{
  "tie_word_embeddings": true,
  "init": "normal",
  "beta2": 0.99
}
Each number is 50 + 12 x the weight over its row's rms, rounded and kept within 0 to 99. Layers, rows and columns count from 0. The size before them is the row's rms in percent of the matrix's.

# layer 22 attention value, 128x128, rms 0.138, rows 109-127, columns 0-127
115:23 53 26 48 41 48 68 52 53 48 42 37 37 41 58 54 31 50 39 62 38 47 37 67 44 45 33 35 70 47 54 59 79 50 49 53 50 74 57 49 35 37 63 36 43 66 57 49 76 46 41 57 64 44 65 57 40 48 52 45 59 49 41 66 59 63 49 31 50 53 33 62 64 51 51 52 33 56 59 66 32 39 27 52 52 43 55 61 55 41 55 45 63 46 43 43 56 66 70 43 42 47 60 71 56 66 54 56 60 63 38 36 50 54 68 59 36 32 50 32 67 55 56 49 53 48 34 10
107:43 63 53 32 47 54 51 76 43 38 55 53 39 38 51 28 48 86 49 54 48 68 36 58 62 26 27 45 51 60 46 52 25 72 40 43 37 38 56 55 31 49 40 58 42 41 53 61 65 45 41 45 47 71 52 75 52 47 38 56 39 54 56 46 52 41 58 64 81 35 56 56 59 40 34 50 44 42 75 30 36 48 44 59 48 58 53 36 58 50 40 41 60 56 50 55 47 60 40 18 38 28 48 48 58 27 66 49 60 51 40 64 31 46 46 53 51 44 62 54 40 36 43 71 55 55 51 50
109:55 61 58 48 42 63 54 46 33 52 43 42 41 65 61 38 49 66 49 31 42 66 47 68 48 43 64 42 38 33 45 75 31 57 35 30 44 44 58 40 50 26 55 28 65 39 58 36 40 57 35 51 60 40 44 33 42 51 62 34 37 62 62 43 56 29 33 50 49 42 63 47 50 53 39 41 45 50 42 47 53 60 58 57 67 53 38 66 55 90 53 63 34 58 40 31 52 39 54 52 56 43 34 44 30 60 76 57 47 74 39 43 58 60 48 43 30 39 51 37 38 52 69 37 56 73 48 48
110:38 50 52 27 53 60 62 58 78 45 50 41 46 55 69 61 52 50 61 61 69 47 39 53 51 56 67 23 61 52 60 53 47 22 46 54 38 60 59 46 42 66 37 52 59 35 53 54 37 50 67 67 74 45 44 52 53 45 48 34 50 29 52 41 44 52 58 59 62 42 56 49 38 61 71 35 49 30 52 62 47 30 29 54 63 61 55 41 49 46 40 32 59 49 53 49 35 45 24 40 49 51 53 77 55 50 50 59 22 40 45 62 55 53 50 43 52 70 30 80 42 31 75 54 35 50 57 53
102:60 35 50 55 60 46 63 87 55 54 56 37 44 33 42 43 55 51 48 39 53 66 32 41 58 48 40 27 44 50 58 51 56 62 68 41 39 54 55 42 61 70 56 58 57 20 71 60 54 43 59 48 50 64 34 65 56 51 42 44 58 71 39 54 54 66 61 42 52 54 46 36 70 63 43 43 54 68 59 61 35 31 40 69 62 43 46 58 36 56 48 65 46 53 36 37 51 56 50 64 46 76 28 34 50 48 59 54 57 37 71 37 37 51 31 54 47 47 59 54 59 69 80 59 76 48 32 55
105:47 57 70 63 42 72 69 66 22 50 46 45 58 37 29 42 61 50 54 53 37 42 32 40 52 60 50 32 61 36 31 50 31 67 62 50 66 60 63 32 49 58 54 47 88 59 52 40 45 32 40 46 70 61 51 59 50 35 35 34 35 52 44 41 55 65 45 42 50 41 47 59 62 43 60 36 64 49 58 38 50 53 56 52 46 50 39 49 53 41 50 53 66 44 56 26 55 36 43 45 48 43 65 38 56 60 30 59 45 44 51 45 52 64 65 55 17 47 34 23 45 49 64 50 53 56 56 22
105:52 50 41 38 43 48 38 68 45 67 64 54 60 64 50 56 66 64 60 37 72 33 37 38 65 51 72 73 37 54 38 50 56 46 65 51 40 60 25 55 46 36 43 56 74 50 43 59 45 42 45 58 47 50 63 50 47 50 36 53 52 42 60 51 47 44 51 66 58 44 52 36 19 48 49 45 52 52 35 42 50 42 68 58 64 45 40 38 45 43 64 40 53 55 27 36 53 73 43 64 34 58 55 52 54 43 75 55 78 23 39 50 46 39 72 46 36 67 76 65 53 50 34 47 74 55 45 33
111:44 57 68 31 51 39 46 41 35 57 31 48 45 41 34 33 54 47 40 54 31 37 44 35 61 31 55 68 70 42 35 65 65 67 61 44 41 46 62 54 71 51 40 68 35 49 49 47 66 55 80 37 49 42 44 42 37 54 28 41 44 63 50 48 43 48 48 29 55 65 37 72 45 46 54 72 56 52 37 65 50 41 64 65 57 75 37 47 56 60 51 38 41 50 60 41 49 58 62 36 35 58 52 59 49 49 59 54 41 28 50 83 55 76 52 54 63 46 44 71 62 61 34 54 58 35 47 48
112:43 43 47 77 59 43 48 60 36 49 53 51 78 33 61 55 43 57 59 51 53 49 46 28 54 66 51 40 50 42 81 53 46 38 40 48 51 55 57 40 46 69 30 42 27 47 68 51 56 58 68 75 61 59 54 43 57 33 42 55 48 63 48 56 43 41 69 48 55 53 63 42 45 47 63 45 33 46 41 27 60 35 79 53 80 65 50 60 55 38 55 47 58 64 28 36 51 38 43 53 57 50 43 58 42 54 52 46 53 40 37 39 32 47 51 43 43 57 35 53 39 57 29 41 88 40 52 71
108:56 43 42 29 50 71 56 62 67 63 41 59 54 18 65 29 35 40 37 44 62 44 58 47 36 56 38 51 64 51 59 60 56 60 31 52 44 47 40 25 56 41 77 52 55 55 60 40 30 55 29 56 58 37 40 36 72 55 64 33 47 40 34 58 36 54 60 40 35 43 51 48 46 71 44 50 63 43 39 48 51 60 42 58 56 40 51 72 33 51 36 41 55 55 56 37 33 54 54 68 66 59 68 69 66 65 52 50 65 44 42 34 42 57 48 44 30 31 54 62 32 45 42 66 42 50 37 63
107:54 69 49 58 55 55 37 67 54 63 66 77 45 41 41 69 51 36 51 52 67 28 56 46 61 28 53 69 66 46 69 62 47 55 64 34 45 27 57 44 47 46 47 39 53 52 46 27 49 51 21 59 59 56 39 41 49 29 68 54 55 58 49 37 47 38 40 47 34 44 32 52 48 29 45 72 38 47 61 48 45 31 63 58 36 48 61 51 70 47 80 59 61 51 41 59 43 56 32 40 79 65 37 48 61 29 60 45 29 44 67 49 39 47 61 67 54 42 44 45 44 57 52 55 51 58 54 46
104:51 64 44 48 55 58 52 36 58 66 60 41 49 53 45 34 56 52 47 66 45 48 67 54 52 47 59 53 65 61 55 58 56 38 46 39 55 39 69 55 45 37 63 76 80 70 61 48 50 42 58 44 31 54 51 34 34 37 30 33 67 53 42 42 39 52 56 37 70 23 42 58 44 56 74 41 45 66 29 57 57 55 86 28 37 54 62 35 71 56 35 40 43 37 47 44 50 65 40 51 76 44 50 44 52 62 61 42 47 56 56 34 49 55 21 33 37 47 47 64 55 56 44 52 58 63 58 38
108:65 76 59 36 58 52 61 46 22 48 68 67 49 42 50 34 52 61 58 64 48 42 43 40 38 37 35 36 49 44 51 31 51 49 48 60 64 68 66 62 45 47 46 46 64 58 28 51 29 40 49 54 63 77 45 50 66 51 45 31 45 61 65 56 42 61 50 50 59 59 57 46 45 63 54 58 65 56 86 56 44 52 63 48 51 42 47 58 41 38 39 47 40 56 32 59 67 37 74 80 52 56 45 62 38 64 67 57 54 28 42 58 30 50 45 40 45 50 42 33 65 34 46 56 39 38 39 71
108:35 49 52 45 33 54 58 43 60 39 52 57 36 23 50 20 62 82 57 47 49 33 46 41 37 42 64 42 54 62 70 61 34 65 57 43 59 36 64 68 62 40 42 27 44 54 51 50 48 55 52 41 36 50 52 43 45 68 60 50 53 46 51 56 53 64 34 44 57 49 58 53 54 54 84 63 63 61 45 49 47 37 33 68 55 40 53 45 23 68 71 64 36 60 67 38 34 41 51 72 50 57 43 67 50 41 28 52 57 46 26 67 46 59 65 47 47 69 35 46 58 44 51 42 54 43 39 61
114:55 39 58 43 49 48 44 54 45 51 44 63 25 69 58 60 55 58 21 51 62 73 52 42 48 49 32 54 58 49 37 55 64 61 60 47 56 62 48 43 69 39 50 35 36 51 74 62 54 52 36 41 52 54 54 37 38 79 48 47 50 47 40 28 61 33 44 73 48 59 50 40 44 37 46 29 54 59 53 40 36 62 43 75 47 35 49 53 53 48 72 31 16 45 28 50 47 44 42 50 37 59 61 76 56 59 56 49 58 59 60 41 61 38 69 57 43 38 44 56 62 35 67 50 38 24 61 53
105:50 58 43 41 48 30 62 42 42 45 45 74 69 33 28 60 40 52 54 50 49 61 66 47 64 34 45 61 65 35 48 38 63 40 47 48 59 43 77 48 58 66 65 46 55 52 40 46 40 44 41 43 47 59 71 69 47 60 55 73 71 46 36 58 36 60 63 24 62 35 36 55 48 50 38 42 76 50 43 40 50 36 45 36 54 49 67 39 63 38 46 54 45 30 47 52 35 38 48 39 59 48 32 39 52 49 66 50 48 62 48 50 55 61 63 69 49 69 65 43 16 52 72 46 60 50 30 68
111:37 62 35 41 77 53 65 49 36 67 59 49 37 39 65 51 67 48 46 50 24 26 56 48 92 51 43 42 47 51 50 60 54 55 76 68 56 52 47 65 58 58 41 30 40 60 45 49 56 61 54 57 57 35 87 54 66 41 68 47 59 35 56 53 48 43 60 58 44 35 48 53 71 43 55 39 35 51 61 51 42 46 40 37 43 43 39 60 68 58 59 41 62 49 55 36 39 51 46 40 38 51 67 43 55 50 44 33 56 54 43 57 49 77 55 42 56 57 70 50 27 41 59 47 40 59 37 72
116:49 51 71 38 72 53 49 45 68 53 45 29 35 46 37 57 31 61 53 59 39 78 56 44 61 71 53 39 65 58 51 16 49 53 45 40 61 79 58 35 69 42 37 45 52 61 37 58 53 52 21 46 36 38 61 48 52 36 50 56 63 48 42 58 45 41 48 69 39 21 46 70 34 55 54 77 34 47 61 63 53 38 54 54 60 40 35 36 39 52 55 76 58 48 63 41 41 53 59 54 57 40 38 45 37 61 60 53 49 65 48 51 58 66 50 38 41 46 55 61 44 41 57 35 54 48 71 60
102:43 54 36 64 62 74 46 51 62 58 43 43 59 61 46 48 53 53 50 52 39 46 65 49 53 62 49 49 53 46 45 33 54 58 52 61 44 30 66 62 41 61 56 47 36 46 31 42 59 41 46 71 68 45 55 68 38 58 49 25 76 47 42 40 47 50 55 57 48 46 32 47 36 38 48 50 52 45 37 77 56 30 33 60 36 61 48 28 31 73 63 54 39 66 37 66 43 51 48 51 50 29 50 52 32 56 65 66 41 43 18 70 42 46 56 41 32 49 47 55 20 42 41 58 37 36 76 55
# layer 22 attention output (transposed), 128x128, rms 0.182, rows 109-127, columns 0-127
114:52 48 30 58 46 70 34 63 46 49 52 25 57 58 56 46 49 62 59 43 49 54 32 45 69 47 72 50 43 57 60 48 46 57 51 73 53 58 71 54 74 68 59 63 52 54 68 39 21 38 73 48 59 59 56 50 68 46 56 58 42 46 43 62 33 54 31 41 63 37 54 29 20 48 45 57 58 61 32 47 69 40 55 66 57 56 46 32 52 41 39 63 61 46 55 53 57 39 63 21 63 71 44 63 50 61 36 50 41 73 60 64 67 39 48 53 53 66 38 55 58 52 42 43 42 61 59 39
109:42 40 60 39 42 51 38 46 52 49 33 37 46 59 64 47 36 27 38 20 47 46 80 63 41 41 54 56 48 57 47 53 70 59 51 60 63 52 41 40 33 70 42 46 56 40 32 45 59 41 32 48 39 49 80 58 53 38 68 39 62 48 70 71 49 47 62 35 52 43 81 58 45 47 68 68 43 49 46 51 69 64 51 33 71 49 49 41 60 35 44 47 54 41 50 76 47 31 52 53 51 64 64 48 65 63 53 68 57 51 60 53 46 37 45 39 42 53 48 56 57 47 37 26 26 44 30 43
107:51 51 38 42 52 57 36 39 50 49 38 57 47 59 39 69 61 32 57 53 56 48 53 48 71 61 35 70 63 43 33 42 29 37 48 29 49 31 49 39 52 44 57 57 59 61 47 84 59 57 42 43 32 54 40 62 31 70 28 51 29 39 46 53 43 48 46 31 44 34 47 25 55 54 52 42 27 56 32 34 51 34 51 43 61 46 51 39 48 51 57 49 45 44 64 75 62 37 71 40 61 49 58 79 58 57 47 71 72 49 50 66 48 32 52 46 38 41 60 50 38 57 44 61 72 45 57 36
110:54 29 46 61 42 46 50 38 65 53 55 60 46 52 65 48 44 76 38 52 22 42 33 58 47 46 43 61 38 39 36 65 60 74 44 55 34 48 71 60 50 45 63 47 51 27 33 37 49 64 26 52 46 37 53 44 21 44 50 44 58 48 33 43 53 44 41 71 47 63 23 52 67 31 53 57 66 57 58 57 65 54 65 53 32 33 59 49 56 42 44 60 59 29 61 76 65 38 52 52 54 41 54 33 48 53 34 48 66 41 65 56 40 48 27 42 54 41 37 37 57 50 29 43 40 34 50 42
104:24 60 69 55 35 50 60 53 69 43 34 67 35 69 54 39 36 39 52 42 62 29 44 73 47 38 34 51 39 65 47 45 39 60 65 46 69 63 56 36 60 42 62 61 49 60 56 42 59 60 61 48 42 48 63 34 75 50 49 42 54 33 50 61 61 47 48 44 49 66 56 54 16 33 39 33 51 52 52 49 61 31 60 44 45 49 63 66 64 39 56 24 54 64 40 68 29 59 48 60 31 60 61 56 59 56 53 62 37 55 43 65 39 33 41 56 25 59 60 52 58 61 61 62 46 61 45 36
109:60 38 49 66 33 51 30 51 52 58 59 54 37 42 42 81 63 55 35 53 76 48 63 49 59 71 59 48 41 57 46 48 59 40 73 43 75 53 38 46 60 39 67 58 47 67 56 60 52 30 60 47 24 48 72 35 57 51 60 45 56 44 37 53 64 30 58 34 44 33 35 49 24 44 52 47 39 71 51 38 58 48 74 55 53 54 68 48 53 41 44 67 47 33 47 37 53 60 62 62 71 53 50 73 35 79 35 57 45 58 55 62 36 36 37 48 49 51 48 61 49 39 45 51 55 54 41 41
104:44 53 62 42 54 73 65 59 51 46 47 57 39 46 35 49 51 32 41 63 48 54 52 61 42 62 44 57 44 66 25 47 66 47 63 18 37 16 36 52 55 38 35 49 64 53 54 35 38 50 40 55 45 43 57 53 66 27 80 43 50 35 63 57 59 56 74 50 50 59 37 51 72 61 49 69 64 51 51 59 38 48 37 53 35 45 48 60 45 42 23 58 54 24 42 48 55 28 57 39 37 61 46 34 58 38 51 46 55 56 63 50 61 56 33 53 30 58 28 63 33 50 60 55 63 38 55 40
112:33 38 46 58 49 53 55 51 43 73 38 49 44 34 32 64 59 59 63 51 55 49 35 65 50 63 66 53 54 50 64 43 53 51 36 64 33 61 34 40 53 55 56 63 44 41 48 48 61 69 34 75 45 47 66 40 63 47 47 59 43 59 56 34 26 64 53 33 68 28 66 62 56 45 47 41 57 34 42 72 21 75 36 63 61 55 46 65 73 63 51 41 51 52 58 54 37 48 49 48 60 57 28 26 65 62 54 54 46 46 41 41 40 39 46 48 28 42 38 66 73 54 55 39 47 56 76 55
110:57 44 50 36 54 64 40 54 61 49 41 58 42 63 62 54 47 55 32 68 35 36 54 52 38 42 50 38 49 34 42 62 48 55 65 25 44 62 39 48 49 54 50 55 47 44 38 52 48 56 50 70 42 51 36 46 54 56 23 44 63 54 57 59 75 56 61 53 61 55 30 42 60 44 78 57 74 50 35 54 49 33 52 54 44 25 36 61 43 41 80 60 32 22 45 48 50 44 59 51 33 71 51 60 48 66 66 53 49 68 49 38 33 41 34 44 46 59 77 55 42 46 76 62 45 67 71 57
114:47 64 33 64 46 61 52 35 60 46 32 41 41 46 18 55 48 78 59 62 67 41 45 43 67 41 47 43 41 21 41 43 67 50 66 50 53 43 61 53 59 56 49 63 33 34 63 61 45 46 72 45 66 48 63 54 51 47 38 32 31 43 62 64 64 37 39 42 46 70 60 58 50 32 58 50 59 45 50 45 67 52 56 32 39 59 36 47 50 36 55 55 47 51 56 68 56 44 58 61 23 36 33 44 45 37 38 47 44 29 45 63 41 26 44 44 71 45 68 43 34 55 47 80 58 44 55 57
107:52 46 52 53 51 66 49 59 53 45 59 32 52 49 18 50 76 52 49 47 38 56 51 64 41 64 55 45 67 71 65 68 70 43 42 53 28 46 42 39 44 22 39 73 49 42 42 53 62 64 37 44 31 50 44 41 64 63 36 50 69 64 57 83 48 44 55 45 51 72 51 56 63 49 75 54 54 59 38 45 45 67 46 45 53 55 34 58 45 38 38 55 45 75 51 37 46 73 45 31 35 53 57 65 54 36 51 34 60 46 66 54 50 31 63 58 48 64 57 70 50 44 38 42 31 46 48 43
113:55 47 51 41 42 64 45 61 58 52 39 67 42 44 54 64 65 67 53 53 46 52 44 42 41 60 41 49 69 49 33 67 44 38 63 36 49 54 38 47 78 54 29 38 42 60 41 61 45 63 70 52 56 36 58 54 34 48 35 49 39 49 65 38 69 14 46 40 43 29 44 37 68 57 57 47 64 30 29 40 60 54 44 46 45 44 37 40 47 43 29 29 58 55 49 34 51 44 49 41 70 29 47 41 38 54 77 61 47 74 40 67 46 44 59 32 55 48 37 37 67 62 41 64 52 35 35 64
114:53 45 46 39 48 57 31 42 66 28 36 49 38 38 42 28 46 56 62 38 57 63 80 70 61 63 74 38 53 45 50 54 62 32 61 37 29 50 71 63 51 48 43 42 47 47 55 28 64 42 55 70 44 45 82 55 50 64 62 50 47 45 41 33 70 51 55 42 56 58 45 48 47 46 49 47 41 50 44 58 53 44 31 43 66 59 81 40 40 51 71 53 51 36 40 42 55 48 49 52 43 52 78 40 49 74 37 59 45 34 57 43 40 38 77 61 54 36 47 35 53 37 57 37 57 67 50 51
104:57 31 64 55 55 46 43 52 50 42 45 37 65 48 24 61 23 62 70 46 43 52 55 51 68 61 57 64 37 14 50 35 49 36 45 51 59 61 53 50 38 54 49 57 56 70 39 39 61 42 42 52 46 53 39 40 49 54 50 55 58 54 55 44 64 51 45 64 38 62 33 42 55 62 44 44 41 56 57 71 46 61 60 61 46 49 65 42 61 65 31 26 31 59 43 48 36 31 53 47 41 51 66 26 26 64 39 68 76 50 55 57 54 42 46 51 38 33 57 53 57 45 42 80 37 68 70 29
112:56 53 42 37 53 57 42 39 45 49 45 31 51 50 25 53 66 44 60 56 37 32 38 46 46 26 55 52 44 43 46 36 20 47 60 64 54 39 66 52 51 52 55 59 38 43 47 40 30 41 23 32 58 46 45 40 54 64 42 39 33 29 64 38 57 71 62 52 37 52 48 33 19 59 48 57 23 55 54 49 52 36 47 63 33 75 57 54 50 67 58 74 59 66 34 48 62 47 49 56 72 60 53 40 79 35 49 51 44 37 45 48 43 70 38 45 32 61 42 50 41 50 50 45 53 64 48 63
106:58 68 61 48 47 61 47 55 53 43 54 36 44 41 52 50 46 48 33 59 79 55 38 78 29 42 53 53 32 43 59 46 53 45 43 27 56 57 39 63 68 68 13 44 44 57 42 53 69 30 57 44 40 67 57 43 36 63 28 28 61 65 25 49 23 47 50 48 41 64 54 46 70 51 43 57 54 50 51 52 55 57 68 46 40 50 35 49 55 57 48 42 52 53 67 58 41 77 34 45 54 63 46 43 23 58 59 46 19 53 42 51 57 61 54 54 53 55 47 39 54 53 42 40 43 63 27 46
107:40 50 56 63 10 35 50 51 65 67 43 46 74 59 46 54 47 52 56 43 38 64 48 54 72 39 62 54 46 39 49 74 42 47 54 49 35 60 55 41 60 40 42 38 52 45 44 54 51 16 33 39 49 58 55 58 44 55 58 35 40 69 35 44 38 49 54 46 32 65 56 61 62 64 60 63 62 26 56 28 52 66 45 51 64 57 33 57 70 43 37 55 51 35 47 51 53 58 40 39 57 57 48 42 34 42 19 59 23 58 59 30 54 62 40 67 51 43 63 68 47 56 40 59 53 36 68 46
117:79 63 64 32 29 40 46 37 51 74 44 36 49 34 77 45 57 43 42 76 47 64 35 51 73 60 40 56 52 49 51 51 54 43 42 42 53 34 54 53 59 50 62 48 44 51 54 57 65 54 65 20 75 51 44 49 36 57 62 57 42 54 51 41 50 52 35 33 42 79 58 35 46 56 42 43 81 56 53 32 43 46 43 26 50 62 47 42 52 53 73 58 66 71 54 29 55 43 58 47 51 60 54 61 56 75 44 57 54 44 54 39 74 51 44 32 40 41 53 53 66 51 45 54 44 59 53 38
104:59 50 54 29 38 25 57 57 36 48 46 38 54 51 50 46 44 84 59 56 57 41 44 47 53 63 48 45 45 51 42 65 48 58 45 45 32 45 63 63 82 33 57 48 37 51 31 67 37 67 45 54 58 31 47 47 72 38 49 50 33 45 55 28 26 69 47 65 52 68 33 61 75 55 42 73 56 39 55 59 51 48 39 56 55 57 45 58 56 52 48 56 36 31 68 58 35 60 58 32 67 55 50 46 43 61 63 36 54 48 68 36 38 50 46 30 50 42 54 42 79 61 46 51 47 42 27 34
# layer 22 MLP up, 384x128, rms 0.16, rows 0-8, columns 0-127
100:55 33 41 61 62 51 55 52 36 46 49 69 29 29 61 53 47 32 77 48 56 47 46 46 69 73 61 46 61 55 43 55 44 32 54 68 51 40 56 43 65 48 28 67 58 52 69 59 55 62 49 57 62 25 47 42 49 51 32 55 53 35 56 38 37 43 54 68 33 60 40 36 47 57 54 56 31 74 52 45 40 46 65 61 72 28 54 37 42 11 55 38 51 52 47 41 58 49 43 54 59 43 61 66 44 52 48 42 46 56 65 41 47 61 39 54 23 46 32 29 37 39 57 60 57 43 61 68
098:46 56 45 36 40 48 61 48 59 47 51 42 35 38 48 60 50 65 48 58 53 49 33 44 61 55 51 29 56 41 43 51 23 56 61 56 58 30 53 41 45 61 75 53 40 40 48 69 63 51 60 68 40 50 42 59 53 55 32 46 69 55 50 47 54 43 54 53 53 52 61 50 53 20 29 60 57 52 46 61 50 70 56 37 45 56 50 76 51 66 65 26 64 48 37 60 72 44 57 45 48 38 73 54 43 58 25 51 43 25 46 42 78 37 56 74 50 56 40 52 09 49 36 57 46 44 43 34
102:50 41 48 36 48 65 36 45 64 59 37 53 45 43 60 77 55 24 60 41 38 47 58 63 46 43 55 67 66 79 44 41 61 23 58 50 48 57 48 45 50 44 17 48 36 39 72 56 33 48 57 48 44 54 26 36 21 44 42 25 44 65 54 62 38 53 45 49 53 42 62 44 43 51 61 41 54 56 60 60 65 59 53 35 64 51 50 52 46 51 46 62 25 51 54 69 25 49 66 77 36 60 41 57 51 44 48 57 43 44 57 52 38 60 40 49 36 20 51 63 42 40 39 47 50 44 50 31
103:45 56 74 44 32 30 72 50 57 75 59 55 63 52 51 57 50 54 42 61 23 72 61 79 55 39 29 20 45 53 73 47 41 48 57 64 26 61 63 29 52 62 50 49 40 59 50 60 51 48 56 49 38 48 68 44 30 46 42 51 43 55 48 38 59 51 45 77 40 55 47 65 50 56 38 75 62 56 44 61 38 52 55 40 43 60 41 38 37 49 40 49 65 56 62 50 41 76 53 64 41 40 49 66 47 32 73 69 40 51 45 30 42 51 37 38 42 49 55 52 61 39 59 43 44 56 54 51
099:37 43 43 47 68 42 75 51 42 57 47 48 54 47 48 48 40 30 43 56 61 40 59 39 34 79 72 36 61 43 32 71 47 36 39 51 56 52 38 56 81 47 61 26 70 66 46 51 48 35 58 38 35 34 36 53 41 56 43 59 46 57 45 36 50 62 67 67 52 51 70 41 54 48 73 33 54 58 38 40 54 59 65 56 49 68 53 58 42 44 57 44 38 61 49 53 46 44 55 72 56 52 31 39 44 32 66 68 47 47 62 58 47 39 31 29 51 41 44 40 41 82 49 57 51 39 40 71
102:45 73 59 53 52 59 38 57 45 54 51 66 59 39 50 69 46 43 62 59 51 49 54 51 52 38 33 53 69 24 39 55 31 52 56 58 45 75 45 26 51 37 35 50 40 55 59 66 47 76 58 57 59 33 58 49 62 69 54 43 43 33 39 50 29 50 59 48 28 54 52 33 63 60 48 64 43 48 57 57 69 42 43 24 44 39 52 51 50 25 47 74 52 51 77 50 41 62 65 54 52 44 68 48 35 33 32 40 67 38 57 21 62 60 57 62 40 58 54 57 49 41 66 40 68 61 43 63
101:47 73 54 50 60 39 55 69 36 58 49 59 44 45 40 68 45 33 43 60 38 84 42 53 54 36 53 56 38 59 52 60 67 47 45 49 24 39 46 44 65 57 42 52 71 51 75 51 36 64 46 53 30 63 46 44 69 43 49 71 58 46 28 48 59 31 30 49 55 39 42 49 56 57 66 52 69 56 73 34 44 50 69 22 40 55 51 60 64 76 47 52 32 45 47 40 66 35 42 42 37 37 38 47 51 48 53 43 42 31 50 37 51 34 60 52 34 45 49 57 36 61 36 45 50 34 63 69
100:50 58 66 41 44 58 67 62 49 74 44 57 58 44 61 41 60 39 57 33 53 50 37 52 51 69 26 46 49 58 50 54 38 59 75 53 57 55 51 53 44 42 56 55 33 38 51 60 69 61 50 52 40 45 72 47 47 68 28 41 56 33 56 56 54 75 50 62 43 35 63 48 75 38 37 37 61 69 55 55 56 48 41 34 55 64 54 51 56 39 40 57 60 58 64 49 46 68 35 20 43 23 50 53 36 73 66 58 57 53 12 37 56 71 52 38 47 62 60 55 55 33 55 50 54 38 40 43
103:58 40 51 53 61 52 57 44 51 43 60 66 51 38 46 48 61 51 55 45 54 58 37 60 39 69 45 55 46 56 65 66 40 62 45 66 49 55 52 67 33 47 47 39 36 38 57 48 68 62 58 45 51 44 52 46 64 60 67 44 33 36 64 67 51 54 28 49 33 54 48 50 63 68 63 43 46 34 28 71 35 51 37 31 41 57 63 65 56 50 60 67 86 60 39 35 47 36 52 69 45 45 53 54 51 65 46 19 46 42 61 27 26 37 39 47 62 63 42 07 47 58 58 55 48 46 52 43
# layer 22 MLP down (transposed), 384x128, rms 0.184, rows 0-7, columns 0-127
095:53 61 69 52 40 47 62 45 47 58 44 41 58 57 41 51 39 63 52 35 52 61 69 53 50 29 23 63 36 34 59 44 55 59 66 60 53 61 47 51 57 49 56 29 60 39 45 50 38 54 33 42 40 70 52 48 61 37 62 52 33 43 59 63 64 59 58 30 57 43 58 58 32 39 52 52 49 41 57 52 31 57 48 24 56 47 43 58 58 86 35 69 46 64 49 67 61 43 40 53 51 58 39 30 64 48 53 54 36 42 24 21 53 49 84 47 39 73 68 62 59 46 47 32 50 59 46 47
085:57 46 50 49 47 39 42 53 48 39 45 53 51 59 39 61 42 48 58 30 41 57 74 48 58 63 36 29 49 29 31 19 44 30 44 58 61 53 63 56 38 48 56 51 42 49 67 43 41 24 68 56 27 45 52 55 67 32 66 55 50 49 60 31 49 49 57 34 55 62 48 38 23 44 52 51 43 41 56 50 63 60 53 36 45 60 49 99 34 54 49 45 59 56 60 49 52 60 37 57 60 53 66 44 37 40 42 58 41 47 59 46 47 59 45 60 34 53 26 62 28 50 51 32 44 52 39 47
109:42 30 49 62 55 52 53 48 69 65 42 49 33 60 66 48 54 52 18 49 48 48 44 55 53 59 44 64 30 51 49 40 70 40 26 51 56 30 55 47 56 68 40 38 47 39 49 54 37 63 55 54 34 62 60 65 38 55 69 55 40 77 60 55 53 43 38 44 58 36 43 44 36 64 28 50 58 63 63 44 66 54 38 66 68 63 55 61 80 84 34 36 55 51 53 35 59 43 54 68 33 30 50 43 53 35 47 50 70 42 38 58 43 64 56 49 56 31 40 55 50 43 48 37 37 56 47 35
099:46 28 43 60 58 71 53 53 41 50 42 51 45 52 31 46 54 32 46 66 64 57 55 45 49 86 41 35 39 44 40 49 49 61 36 49 62 44 57 50 48 38 61 52 61 40 48 65 56 34 54 63 52 52 54 36 51 33 55 64 27 19 58 55 44 28 45 32 41 23 57 36 86 42 69 46 41 36 55 67 48 42 58 48 53 67 35 65 61 39 56 53 55 42 47 42 66 48 54 36 69 52 51 57 74 55 55 51 71 29 53 71 51 60 50 63 38 51 52 51 39 60 42 39 52 59 72 56
106:42 30 40 43 39 59 54 72 51 40 37 56 39 80 48 32 65 37 63 19 47 69 33 73 46 38 46 48 27 41 43 41 55 34 44 56 43 58 44 38 46 44 57 74 50 55 60 54 50 42 56 73 72 50 47 40 41 35 55 32 53 71 55 49 58 54 35 46 60 54 49 44 50 45 66 49 58 37 32 59 75 48 60 62 35 37 67 44 58 31 56 45 49 51 50 60 52 59 56 51 37 56 61 49 43 69 55 45 38 68 24 24 54 68 43 52 38 49 33 60 33 40 64 50 47 50 43 37
107:52 43 23 49 24 66 49 70 55 54 65 61 46 54 53 49 35 18 82 44 50 64 62 52 30 51 28 67 28 62 50 36 38 48 77 55 60 73 51 37 46 76 77 49 53 45 43 60 55 51 40 50 54 51 43 53 38 61 72 49 53 36 43 52 36 59 40 52 37 31 53 61 45 32 35 40 41 50 52 60 56 63 78 52 58 47 47 44 51 40 43 60 56 44 48 48 49 42 59 60 30 51 67 66 50 37 60 59 46 57 51 55 49 48 63 43 44 34 52 31 57 45 53 34 46 53 43 29
102:51 65 55 37 38 29 31 45 60 50 43 56 50 65 46 47 48 48 65 38 57 59 56 48 57 39 42 36 52 47 57 56 53 61 59 21 55 65 62 60 63 43 33 71 43 37 43 25 45 49 69 37 42 59 29 68 64 39 42 44 67 50 62 65 44 70 29 67 67 37 37 47 61 18 64 37 59 43 54 64 51 57 51 47 50 48 39 44 69 46 54 47 69 44 50 57 33 38 48 72 60 43 73 67 56 66 49 51 28 54 54 55 56 63 35 38 45 32 51 67 41 43 51 58 72 34 47 39
105:34 57 42 54 38 38 49 63 43 54 36 34 37 37 64 56 58 48 55 55 34 54 43 47 68 45 55 42 52 63 40 67 37 77 73 71 38 52 45 35 32 72 71 40 81 50 52 46 41 55 60 52 48 54 67 42 51 65 54 40 57 57 49 25 55 43 51 69 49 56 64 70 72 61 41 43 48 59 45 54 53 59 58 64 53 51 73 31 57 62 29 62 47 31 46 47 37 53 62 48 31 59 39 60 58 38 34 53 50 63 75 51 38 44 56 64 63 47 54 55 43 40 44 22 55 66 34 43